{
  "num_hidden_layers": 8,
  "hidden_size": 256,
  "num_attention_heads": 4,
  "num_key_value_heads": 4,
  "head_dim": 64,
  "intermediate_size": 1024,
  "vocab_size": 1603,
  "hidden_act": "gelu",
  "norm": "layernorm",
  "norm_place": "pre",
  "norm_eps": 1e-06,
  "positions": "rope",
  "rope_theta": 10000.0,
  "rope_fraction": 0.5,
  "qk_norm": false,
  "attn_scale": 0.125,
  "bias": "all",
  "tie_word_embeddings": false,
  "parallel_block": true,
  "init": "uniform",
  "init_std_qkv": 0.0352,
  "init_std_o": 0.0,
  "init_std_up": 0.0352,
  "init_std_down": 0.0,
  "optimizer": "soap_variant",
  "learning_rate": 0.00595,
  "lr_mult_qkv": 0.7,
  "lr_mult_up": 1.38,
  "beta1": 0.95,
  "beta2": 0.99,
  "lr_head": 0.00612,
  "max_grad_norm": 1.0,
  "warmup_steps": 200,
  "schedule": "wsd",
  "decay_fraction": 0.409,
  "decay_shape": "sqrt",
  "final_lr_fraction": 0.05,
  "batch_tokens": 65536,
  "max_seq_len": 256,
  "doc_mask": false,
  "train_tokens": 183400000,
  "max_steps": 2799,
  "dataset": "wikipedia_en"
}
Each number is 50 + 15 x the weight over the matrix's rms, rounded and kept within 0 to 99. Layers, rows and columns count from 0.

# down: layer 3 MLP down (transposed), 1024x256, rms 0.193, rows 991-1023, columns 96-127
# up: layer 3 MLP up, 1024x256, rms 0.267, rows 992-1023, columns 96-127
down991:41 69 66 50 43 41 43 55 60 55 28 64 37 41 34 64 60 35 63 54 53 76 23 71 58 81 50 30 72 62 47 51
up992:56 38 62 48 56 65 66 34 53 68 39 62 66 58 43 63 83 77 65 38 68 47 55 32 39 66 70 30 43 41 42 39
down992:17 67 42 37 00 37 30 32 49 56 60 75 59 51 48 52 52 53 68 26 68 60 63 45 57 54 45 72 39 39 63 42
up993:70 42 43 43 78 51 36 85 39 63 74 26 77 48 31 45 45 44 71 60 51 44 42 55 64 57 42 69 50 47 20 66
down993:60 53 51 45 49 65 38 38 60 45 36 66 43 63 59 39 45 52 55 58 47 87 48 61 25 48 70 50 52 75 43 66
up994:36 52 49 30 48 53 64 51 47 37 41 39 53 45 49 47 42 29 09 56 58 63 74 49 41 57 51 76 36 66 60 62
down994:50 51 49 49 65 74 48 34 66 69 68 59 79 58 44 71 48 55 77 55 42 51 34 50 56 27 65 52 69 55 49 55
up995:60 55 66 51 37 29 65 47 61 51 84 47 42 27 44 41 55 90 23 29 34 99 61 71 50 61 48 56 36 46 63 53
down995:55 31 28 60 39 41 27 56 40 41 50 33 27 85 38 55 20 26 52 57 56 27 78 37 41 43 62 30 58 40 58 49
up996:41 50 40 51 56 65 47 38 56 64 47 61 38 71 62 77 48 53 22 51 42 57 49 33 59 55 72 46 46 56 54 57
down996:28 05 66 59 39 36 21 30 22 65 63 34 59 34 48 66 70 30 45 38 28 54 57 54 38 25 77 53 69 47 75 40
up997:46 28 51 35 55 48 57 69 51 18 77 55 48 55 72 58 67 39 54 53 82 49 57 59 31 64 55 51 54 48 77 37
down997:73 66 40 44 40 36 61 48 74 66 62 57 52 47 46 20 57 64 74 74 34 55 22 45 53 86 34 99 32 41 83 73
up998:65 49 38 59 57 40 18 53 70 03 51 55 48 62 30 51 94 28 49 52 48 48 65 55 49 26 47 73 41 52 52 53
down998:50 55 42 40 73 33 37 54 67 74 49 67 56 31 55 37 15 62 59 75 46 46 56 74 38 45 37 54 52 49 70 40
up999:55 69 55 54 17 18 46 45 29 45 48 45 31 57 35 56 39 36 64 48 33 25 58 42 51 54 52 38 42 32 69 69
down999:63 58 67 52 48 53 44 30 80 25 34 37 36 42 41 58 38 63 45 68 67 50 58 43 36 42 79 64 46 21 40 39
up1000:55 35 57 62 62 25 53 52 31 60 59 57 31 52 39 39 92 61 96 23 51 30 43 57 58 60 50 50 40 63 55 28
down1000:59 51 39 56 61 57 36 54 39 41 35 13 55 49 42 48 63 63 37 72 41 42 59 75 53 22 37 61 62 60 54 43
up1001:48 68 32 33 68 52 44 57 45 54 32 41 42 28 48 38 81 55 25 28 22 90 37 49 31 51 26 63 89 44 61 31
down1001:39 50 62 73 58 44 25 41 45 49 57 52 41 50 53 44 52 43 49 62 53 38 46 54 46 44 53 66 38 75 10 76
up1002:36 48 50 55 45 31 47 59 52 60 52 47 44 65 63 46 42 35 49 53 45 58 39 49 49 54 93 29 47 24 64 42
down1002:26 39 31 39 53 35 34 37 53 45 51 40 39 57 44 61 40 43 51 52 51 46 39 24 41 54 88 46 27 51 30 30
up1003:54 59 45 83 68 67 63 55 47 25 86 59 69 67 52 63 62 24 56 56 20 38 28 51 48 52 30 46 54 50 55 62
down1003:42 19 79 61 61 49 53 68 42 38 26 48 49 67 65 69 42 31 40 35 63 65 59 67 50 61 64 53 37 34 72 18
up1004:38 64 60 46 53 76 46 56 32 44 57 39 55 56 79 35 63 60 74 44 46 62 52 58 33 47 48 42 42 30 47 52
down1004:32 48 29 53 39 72 32 19 43 60 60 29 64 14 24 29 46 49 47 49 40 53 57 30 62 53 63 72 65 30 23 80
up1005:52 40 63 68 59 61 72 41 64 18 58 35 51 61 53 77 53 49 34 58 53 47 84 46 50 48 53 59 50 42 33 39
down1005:61 58 73 28 47 58 50 62 62 69 34 40 42 62 50 63 31 29 61 47 45 52 88 48 33 49 31 38 53 24 85 73
up1006:86 25 30 53 61 25 32 36 51 48 46 48 37 16 39 42 21 35 60 62 35 47 47 57 48 25 57 42 65 37 58 52
down1006:44 35 79 31 16 50 49 24 53 54 32 43 46 49 59 78 64 20 53 56 46 54 42 35 72 69 61 61 16 60 60 39
up1007:46 48 45 54 69 62 53 65 36 67 48 52 54 59 63 59 31 61 60 45 42 54 51 35 53 46 58 61 51 29 30 49
down1007:50 75 61 53 68 48 56 50 50 31 56 26 71 61 37 34 77 26 69 51 38 35 31 29 29 36 52 33 58 76 45 46
up1008:41 42 44 55 65 33 49 52 77 56 78 69 44 36 51 45 64 55 38 45 59 64 34 34 53 47 66 57 42 76 29 49
down1008:49 44 55 51 41 87 40 55 60 59 73 78 27 28 77 24 17 50 63 39 45 54 64 55 40 53 48 51 58 66 57 48
up1009:47 34 45 44 38 36 59 83 41 41 56 20 45 66 41 39 59 55 40 57 20 44 47 61 34 37 35 69 40 31 43 33
down1009:44 46 37 63 10 66 70 51 57 47 60 25 82 49 21 55 43 41 54 27 67 65 49 20 77 37 54 32 33 77 30 47
up1010:72 26 38 45 46 24 49 59 41 36 36 57 41 58 40 25 38 60 62 53 62 58 65 53 30 47 58 52 57 53 39 12
down1010:51 65 52 77 40 48 58 46 57 62 61 64 40 41 55 69 56 30 34 28 68 40 44 40 34 71 41 38 33 40 43 53
up1011:29 42 61 74 53 65 52 62 61 49 67 65 07 60 86 48 56 83 16 75 60 51 58 49 42 37 59 52 30 29 52 58
down1011:48 66 57 36 46 61 41 56 70 49 83 47 26 65 38 46 39 57 59 73 44 22 62 34 42 64 64 53 66 42 65 41
up1012:69 54 66 39 59 54 35 36 35 59 71 44 55 38 44 50 54 16 53 39 35 88 28 35 67 37 46 70 39 43 33 33
down1012:54 26 73 48 38 33 46 66 58 46 51 44 24 60 54 55 51 71 42 49 35 37 63 45 62 51 54 51 42 69 49 66
up1013:49 36 63 42 74 58 40 55 32 64 52 44 42 03 63 72 67 82 54 50 63 66 50 56 54 48 47 54 78 62 32 33
down1013:39 65 53 53 39 56 32 59 60 54 49 41 26 74 43 36 85 39 65 41 52 54 63 61 70 68 44 39 71 60 43 63
up1014:60 45 50 52 52 47 51 48 59 55 51 52 49 48 39 79 44 50 62 32 31 72 62 79 61 59 56 56 18 34 80 48
down1014:68 38 59 26 54 47 62 44 46 34 59 55 37 66 28 59 54 55 68 21 71 34 54 59 20 47 55 65 59 55 46 43
up1015:57 38 43 46 67 20 52 37 86 44 28 62 36 61 69 44 37 41 20 29 43 56 50 27 49 31 51 42 78 19 38 36
down1015:85 29 43 17 43 71 74 37 68 42 32 44 45 73 40 59 54 16 45 62 44 41 37 77 63 52 49 79 52 36 76 38
up1016:53 12 57 54 20 40 18 55 43 30 51 66 65 29 62 48 33 64 57 87 56 34 48 29 35 68 43 55 43 52 39 46
down1016:47 77 26 53 44 56 76 76 53 68 52 61 29 41 59 41 58 36 43 34 63 54 67 51 47 54 59 49 31 36 62 48
up1017:48 48 38 72 15 26 42 42 54 60 59 64 43 32 52 55 68 31 42 66 44 59 55 87 60 52 73 63 65 34 56 64
down1017:49 50 57 61 38 39 75 45 18 44 48 34 66 87 54 65 36 42 76 53 41 58 58 67 43 44 81 42 62 91 49 44
up1018:72 57 53 41 44 50 71 53 57 51 10 31 53 57 60 49 68 52 61 50 53 55 62 50 37 72 48 60 49 75 32 58
down1018:23 46 50 64 77 39 44 59 72 51 57 45 42 45 57 57 59 40 49 72 74 71 28 59 86 33 41 32 47 46 45 13
up1019:53 44 63 56 52 50 40 27 43 19 62 31 62 54 54 23 58 52 81 27 52 20 46 41 60 60 54 35 62 60 57 28
down1019:29 69 37 51 42 51 52 52 48 43 40 54 60 51 41 35 66 48 59 59 70 44 65 75 72 29 32 57 65 36 48 59
up1020:45 57 35 28 46 33 54 56 71 41 69 34 55 57 47 53 72 99 46 32 44 57 65 50 47 30 46 59 63 45 64 35
down1020:42 53 50 44 80 31 44 30 35 35 47 54 58 72 30 48 48 29 20 48 56 41 34 29 56 64 51 60 57 57 23 30
up1021:49 35 39 37 59 47 72 61 65 27 37 51 82 61 71 57 68 32 56 58 62 41 61 69 21 63 67 74 47 83 46 65
down1021:63 33 56 52 80 44 48 44 27 47 58 58 48 39 37 41 29 59 23 60 47 35 34 39 44 11 42 63 53 47 48 19
up1022:45 56 37 65 56 79 61 42 68 33 39 30 12 59 28 41 20 77 58 62 44 39 44 20 57 57 51 43 62 58 48 53
down1022:40 60 66 74 76 27 56 50 53 38 72 51 66 50 36 63 48 43 31 40 53 45 33 62 63 18 54 59 65 26 43 51
up1023:62 46 41 74 40 41 55 35 68 54 48 27 53 43 32 40 54 28 66 12 31 55 61 42 52 70 45 59 61 66 45 36
down1023:38 72 48 47 70 41 44 52 24 48 57 68 46 57 74 57 54 58 29 87 47 65 33 51 57 47 45 62 81 58 48 53